{"n_layer": 10, "d_model": 96, "n_head": 3, "n_kv_head": 3, "head_dim": 32, "d_mlp": 256, "vocab_size": 4737, "activation": "swiglu", "norm": "rmsnorm", "norm_place": "pre", "norm_eps": 1e-05, "positions": "rope", "rope_base": 10000.0, "rope_fraction": 0.5, "qk_norm": true, "attn_scale": 0.321, "bias": "none", "tie_embeddings": "early", "parallel_block": false, "extras": ["some layers without attention", "local attention windows", "capped logits"], "init": "trunc", "init_std_qkv": 0.051, "init_std_o": 0.0114, "init_std_up": 0.051, "init_std_down": 0.0114, "init_out_by_depth": true, "optimizer": "muon_variant", "lr": 0.00794, "lr_mult_o": 3.0, "lr_mult_down": 1.5, "beta1": 0.9, "lr_head": 0.00636, "warmup_steps": 0, "schedule": "wsd", "decay_fraction": 0.766, "decay_shape": "linear", "final_lr_fraction": 0.02, "batch_tokens": [8192, 16384, 24576], "seq_len": 512, "doc_mask": true, "train_tokens": 154300000, "steps": 9513, "dataset": "wikipedia_en"}
Each number is 128 + 24 x the weight over its row's rms, rounded and kept within 0 to 255. Layers, rows and columns count from 0. Numbers have three digits each. The size before them is the row's rms in percent of the matrix's.

# layer 6 attention query, 96x96, rms 0.177, rows 0-31, columns 0-95
101:094171162151166144121109166135170137138117141135114155131164156156132128140176148129132120106108134096126096116083108135100116109160145102116167145118111109103132159121134151129129129135171105157106136143117109089117133062163147129117104152127134142120070121129154151172105092099103156120
086:155058093151125121120128101122106131137109091139128157140120147141114118119131099123113075169111112158113134110159163137123123117091155144106117092152143109135136103124138104114130181117121150093101065131119119142112124161142065158172112112138111091165181136125114116124122136149122130132
089:083200167119145149127117160123151134119110138118127148121158134138166115153168169152142117101122108077122108103068080107112098125161145117144164152133127117113120152135134153140104132117170093165127108119108114066122131087128162135108118119137129139099093123135144123116130099112132136114
096:149129115140172118076130162151185125124131130156146140123103144129121123120084089117116090175122155112121163128163129139118143124083139141065149098120128109134103133131138116084136140130069180104129101132157129142122101108107094149154103131106139087168134115128150128129158116122158147120
076:128093112151123132109166143131093096147160158102113152078136126101101154123126111105130114145128123181142157106138121141141146125148158164144107110110143116136110101132143078106131197157075137127175135077147115169137108126136122122140121154159134107155157103120111102121133141162121129173
093:099142145071099110144097123123085165135147141116108143143145122147129137152184138077184103056130130106113088118120094104117100123122142098155117147134125141113129160131140146140146088121131109162103131095127116086141162118094138113094161137098098137129116144148127115114143119114086132112
083:097131117154128175154127118129153139113101131109122117116144109142142167119158158107128124091120097119100124100100096120110100129116124127159112154123137127129135116128129152150130151143143057160144123113125156082093130148144162154084134170194119151077117114150133080101158142127147136086
110:160093128171162115112138157119123104150145140129122164111107155115092143121094075165110153151120130166144160117158155160139151112138135172118147109120109112133106128134128072094091153118109190117134135134144102142133087134129104131165111129103150123137146089104149119152115120143134122190
092:099121156098118098120144122121138114162126132154168156115114120172144131139116100190125133125125098109138125124139154085101127118116125136119104156114080149134096106147119056158130124192174114123118123110103102096138134140169166142137114158143149113098096097140129129131123138179163133123
092:152145154112103078113135129143164168146172137130128125128136140116133111152087132149170102123135184142146139133184127156140104086184143122121132133083119138130121157143117127141169137175144116102149105132112125152118130146143156117162093140133116082134090177121091160108142118155109115138
084:127119090123153147088193126159161133151163141135102090155102115140124150113113132095113119152139147118153148140102108119151116093154138137135126144147123137153103088119140105128109110102099138145141133123140195148083131194119123113124126150118140158119129108068087101110146136083137121150
095:152167152115132143155136134124151085117139142167142124106101090112150156204090119114167155092104094119138127127147098125111142103136149126141151146141112158137098113104144120081083115105120147120136141089131133166162163125143128120094137103128150121125144110104140082125100104146086161103
109:159109092100116114114149109151137153134139136171172159105104129062139154139149105162130118107137148137155125163119130136142100150117102105131157128139142161166128171133125123136169115163156142127115127154086121142124103117142163127139103129096129051130092130159137116127085084136120158135
101:114156117109100125113048116126170104156169116155076147127113122115104168149124099121127142096098159082110125145130101127159130137180169140154114134140131109159128128130129103085117122112131147140154104104095141097138137120137122122124108130137171160112152142102166094087101119145131118098
106:083165179173140120120076113147117165110077152124112138145160157107147142144118147169095166145163140153115100136108080137130109115139118157118106153097148142135150151115082111145140114070130145132105166143123159126162106114130126117164140113125146140122104119121141137099163122119163122132
095:154120116132132130098163118115134126118133121141146119154102140060124153153100112090141080129110124111106126123109168119116104125069101102125105110156134097178139143167127096128168133119117107097174141106097119090119131123105127164132140166095126120161167121170129152101115157092121157132
098:149153104104160129171136133109137130100184102105148144111120086143110153174129097127114112131125134100120102164147125119140090146169111104134134124169136150189134143161116109128110109090088128136149110113090097147107106141165173120145107159135131107152130085141122154133112130167117153096
092:105134104143108133181109160139114052164174136096134122149145134159130141131144115131129111129127095141136126132146137165136137146123136134121140146186152141111112134135126121100136124123165150147135068116126169128101152155073125128143136158179124156121130173140155123153129115124086083092
099:147155128155139167119160123115115178116177145116152100126106073132155141110116117167121124124127143150109140189141124128112113132159121103136181141142133104131120151123124107157115066121123094158147164134084126106141126205142136097134155134125155121128164099132132143118170129133123118120
094:126144174092145129123153123141155126132162162120126137123145070126179116150108124178116129126138125145157169099084134100165111110113122153126122092098160121110133141114131119106107095136107096096103113126115148087135119096123132100147138154194138143126173138156139075144142113111157112144
089:168098151129151144155138125167090133103097125123140153134111111166145091115123126155156114155088110104137130124162140108117089140145122171099150136121061135159134138112095085121098117119153157108157121124117174073080100121134126095126157102133115142112112137137115159102142092109140106131
107:133145069149119151150131162075082116155147110098102127145145142118094094129149153124129148144123100181114085088121145119148159098136163153151116133140114087139092109105095116162128171090126131145118124127111128106165153124157119105132147098161130137126123111085122132123157148150087106115
104:109132106123128128157128154163111120147137121094124126152148132132139163193107175131119127105146130126124113058122120145138151169187141163125122168146133101094125089114145092124105164115121101121160079107099115128173167137143133137125108143136127140141092107094145131113166148116110107155
089:133165094095099143104127135091119155170145123127145151108106140124192110103156136178168118164099128128105131125116140147145092156140149101127096134140162124124128116165133114129148122139131126111140108130046134151120127136122121095121135098110177109106101176125095123166132121105092116110
105:128146137132099095158150109113106139086144139181148139108104126111171131116120111086097082142134163133155157142096146093094110092123129126134116099079163123166121142112167140128145098135114140110120122121138109093127105093104127087099116125074129088152156103146168136124103110125153138157
141:108134153135123140139129129070138127139115089145132133161097167157145108131131167101149167106131057137125110106131130131155170120167135136134118134143077117071140136083119130148131148142090137119182143107110116131089149141125097128135142122115186130132135120087126127102161133110087104135
111:098173093107138161108133145103126092135178112147138145128168128126104140169134139121120119083131131146116100115149086158176145139137179120127125140145087120126098087116147138076129131123139145125128115149126126127152155137130142166130137129111165110152094152119101133126201179145097109127
099:184084167132122150108111129141123160123083146152169106118101142146114130070117142120108140142108140118135142140144147119119136138103118139090164130112153148118146168130129182151121094095107154128098081145124150109148116109093099148150162137087123114142175147125121115098147123124166165101
096:138144164114148097137123104146150133128090130111151115139134162144154139114137138140120125115181097110138117112118136113100114148082119154113069118124158115106135123101168140131125113166157182162099140171089102133117142102155149128106143107120131086169116128106162171087119148174158123111
092:108151149147113120130179172136095096135135129137109098124153124132148167154152130053128167136118143116111148163105156099111130120125144111159124109168109120115137075117101144120103125168121115157136151140127113097113114157136150113079083167103131152109149145143117140138142176110086140139
107:174109115126141107132152114176106117109114155156136149134074123138140154153140152094148098151190185095130138136121184109115098153086128138104121148162107140129146122133125115092124140138146159126067134094159100124149113146099123124131154122096152104149101129133160140152110122094127126130
115:117155089154097147153110119105114106133151137116072102165115124105121080145134127152149161132115073154127132106134115134163142117142130104154123094158111112128092132121135149142110079153108136137222166125142124113129156133109095156142128151150132159142117100112146143149122129086108107134
# layer 6 attention key, 96x96, rms 0.177, rows 0-31, columns 0-95
102:126084135136116099119136164153130139138098124178163101115156181137135160131168162107170092098169189121099126122132116097134134158111126125096119135134140158114134155101114168136148095171172138142124124180136125129118137138144168119071152132110132104139114135131142145111117124130143133096
077:098183146109121129159112153144121131118159166101141163135158121141112077120130155129129138072120073165184107153171126123163118121149103104134109124094144135102132111144157098137096120099107123128120184107106130115163145112134137111131122161135115161114144170142119100144152160130118104117
106:118127192119103125131142128143155110099103102137170125117146111145136149157150171101137136121141135125087124097139126103107130146118094132096101144058188107097160151103130176125159079143149133118125157158129135129148145147144138116121142152157117107114109151160137145122120104145150171089
111:154122084088121136119123110094109108123172132099124155137144105089139104126115104121095140093091101128137127151155119135142123096176137135174146128145098115131088100112116098128131172127078115146147116108115115131115107146135109142119141171146162159130133138136098050148169147145097140159
087:163131092092168104158098111087139124126158135115136076087135143068117118113135105150137141124138160111121106163138140131148098148089131115170158096137114151134103150118146097113119121137118084093144155136174138086127158135074120107128130114084133132133146126107134142112140088151146124161
133:117147183147134114129140130161138091102099095157139114136117168185146122146147168136138115169161141135130118104117129114099113133145107144090118118114190128116159138129148150140151122127164148123107148166131120126119139110126142118145138120132138123117113152152161178068138101149197105091
080:112129134156161111150121097132098078171131075105080152123109139125102108157125150140148158180103104151136153120145110184079139102131116112127180143110135129132142138092108157143119123125137134159142132096073162171118132098111112152147130156129137153101145118116146111132130126144087134142
170:129114069131129115123127129091106122163161130110095144117109119092098140127108089136122146132089114118151147136133149160134161110137154133163163138141087126151089118128102091106085160132103119122155093116082101122131091149138117147152085129109142120148145096106133096166136166141077143166
116:181113146104139108105102106130112100144131148120116112159136166141137119106145105112116106153154147133163176138140176179141101133114090095170105105102166131128144116109120127108130140145112146077104095087126137133133151148092112142156158102146152115152153158127105133125133162179142082129
109:129140116156167149132124150122102179131129148102110163094146096144151132097158100177138181129102116128128136118099111144110128119105135112113121182083173081145126120127107135107126115123123129152132159130163140135124099098114093103185107110137095160125136111105122125124109068151123162128
108:143077127118133079133122119096093135118101124147140103100147114127132145108118118136140160132150153154168188178156158130137148138080094097113095147128110144090130112133145118113154117170143163156147112106096124116092146142127144104152139107120142159151171144135102127166132143143138148187
084:132143120146129158146094124123116071184141100147119119167129109172120129169108135081124134114137092142142105128151107124141156154151120154144114102109112107152152120117164131088147129139131177125096097110104124100103148075110087137166157179151095137111090136132140117129142114126099131157
094:129086109107119113111150102161091158069162143153128137143096172143154136122101141111137165108154139112108097157140112114126119132130068125124114115124096126108154088143106109150151133153124126113115146066110100135117160113126112124126122136140100051117146136178134144103120142162105141119
088:080132150143109124166152136122140081154133093128112180107146132137155130153174135129086104119107103130128115153134141112120159096093084081130140148114118133122101121119130123123115146112122114151146122144116119115163152189161145125108104128166141111127114166128129089135092202136105104104
090:162142136114160134139151073160134099128123117151123143135124133079112105134129131127085114083149121122125066158151073113122136167126118077130122126151113084127118131117148154140149111113116122127134091136144155080113132125123120155157124119167106100150124186142107150067143095131126114152
089:146147069127079138092143095127112123148092078116170115118128108084124106086111154131134092134141120153122100133089114105075158130123152128161099155078130137100138112109108147166140122122144103096154155107108122147168136136145128136134145135153166161133108110139136150090100110145116142140
097:147139121168152089129143114144135142195095136084119076133143142145106126138099117080115142180137128173152167125119148125130147139118114145132136104163175159117126141120123136101096127127136163145116157130116064143100106168148115144116103155109123079136132149122130122165140110155139127156
089:108126169153134146089157080152147108084146174134102148108137104106100100135124135121132129095120063142131143127097139110101105125133128158175136139052118127136143106099106122123056103108137148151141134135104144086134142138108129135121099112123113173118115105130143130101128120114135146159
094:146106130112128130127111129176172131126148114159098162121117113113168152100142145142148105094097110102089122111156076129152140122143144093097152141112116132123113122124143095141155121091091058150141156141130112073138112087110147117122129147188136149120130135127107130104129081166126147134
093:156161187171151138137079121133133074118154134123148143120151152112134162152137131102135154156110092147167126121166107152098122127105147140088103156108156125151118162151140123157127131088132134098083113082147140128143146123111123123129136143103145132154181159118093114152181122133123137151
097:141139149104108116112127106169146158101149133139160088136153111190119080167168111102131154113121111116135124142178115128141133141134097153149103141105128129157113125092093125132120076120115082106151102091143137132146138145129111098115110174134137146081182167106111108104102121123137128141
088:156121144128148130129115130171122141135151114091101126128172147162128113104114105120178098102131165150136130102092142096127152139126116125113100130090161144148111125148093113101130151149145107159158127096107143165107123092163108110086083161073125149137131117117107123120090192143111158117
111:095171149144114100171152104178115147099128101120104110145130133095124160174113159145129128118136143123100117102103138128136165168149105126143085139131150113144155137107121166110164112108141134080108134109157149128137151168111155126131154151149111083166156163149116101170117127120096090116
093:143107104136202090088100095141128114131096149176145130145101129120147125134130091132138091102148115099187176098118144126093122135114132105103134114132115146119121123123095111116134090140064150105153156127113139147151099138112149101110133136139120110113135072159148136141133129120157086116
095:134124133184158098128082116122132106130076115127124128091115131134138132130142113146108118144145143168141156160143152145129139139097136108131110092122105143139124141109092102128094171149059159177165128128143151088114116143068104128095119169100138129146159078118139118147099126114114137122
091:158134095136085114100121072126106125112079155074137131141147146142121140096150148131099131102127143121129096118169124115139106138117120118154083121185147115110114088113108117148153134131099141123145160095119097123110122144118119134146144169204167120117124146134098160099148131105127104096
092:145124135131129134130132089130144072121107137106145105161072120119110143175089149149117134168134176145110172122101098175139130142099124151131097145172111125098113162139149145120081143107120096089134125146139129140171118121145131146108169098119135120126163093126137178089148137110142123120
108:087091150163098120158098132138122098133130126107127090141137131143110148107118142189149165143188124142152178094151164117175153137120133159127107128141178146098127142145158122116092113104121164144142161123111123171129136128147131136131116139101100124121149145129161135154115193133120102130
096:130145144158139157111110091090122127098107124141101137123152152179145119146105127170121144134081165114100082128099122108078136095127116116149118122102098102131128125101122108146133145134185102142143133079095103104150152119181118112099139153160150106138117065094103122137144130137141129130
082:133119120148179136115142152144125125125125130169119112133128133120147125139134162115134134141127101114115167136110135166121129089126185110163135120163099135095144153146118120136123132190108149180151118124145092111146112158119130155142130140102129095125133120094074178141112203098122181124
094:147138108116121135140115133108117119103098132168100147162114117117147150122135145063117091149111185161160120139099159112130145140109123104130133154184125129141129094147158155068143181114135158129095107178120151137126074159139129110110145137119154109106170121133124156109103131109137137127
106:102134130160087139149141123095123122166131147133131113141138136140086116104128087147112151122132130148148135181153167149110157099127131114109113120146130089146163138123102170131092099132143152131134133124115126148093114137109101174072097127075085093134167095163159133181145142115115139114
# layer 6 attention value, 96x96, rms 0.213, rows 0-1, columns 0-95
092:087078124155148146123128158149180086073086090095156129117168151120119133106102149130112104101164110124106105101143129135108121172117128138141109123112149115121107092102171116135112150152119116146103110153188135151154132127096120124136065123117147115117101098110133113147145137116128143109
099:137133123106163095103166111118166163137129176155105097138130133085135103108110124137144136148139145122132172121141137150155145124131156145175140088111117155142121178123171130101152097161125095094105156068170144130123144132100094088125128106113125139154171117104113111102137111116119162124
# layer 6 attention output (transposed), 96x96, rms 0.594, rows 0-1, columns 0-95
087:108177185154111124156118099115088130160099111105122138140121141127106091180117130139096146132159121111188089119104118142150200137109117113106155159141131135121130116099103119123103098132176118114135133133101158165161143126176131152130156130133120131161143101116115133141130101114110099112
095:137112143094147098108143117122137145121149161129158116146160130101092102115115149136128106105158128110222174150147127110174084107121158092162106136123128133110158161120141113114133120134101128085162111128152091134122102133124110117125116086116138121113125115139162144137118118121180110074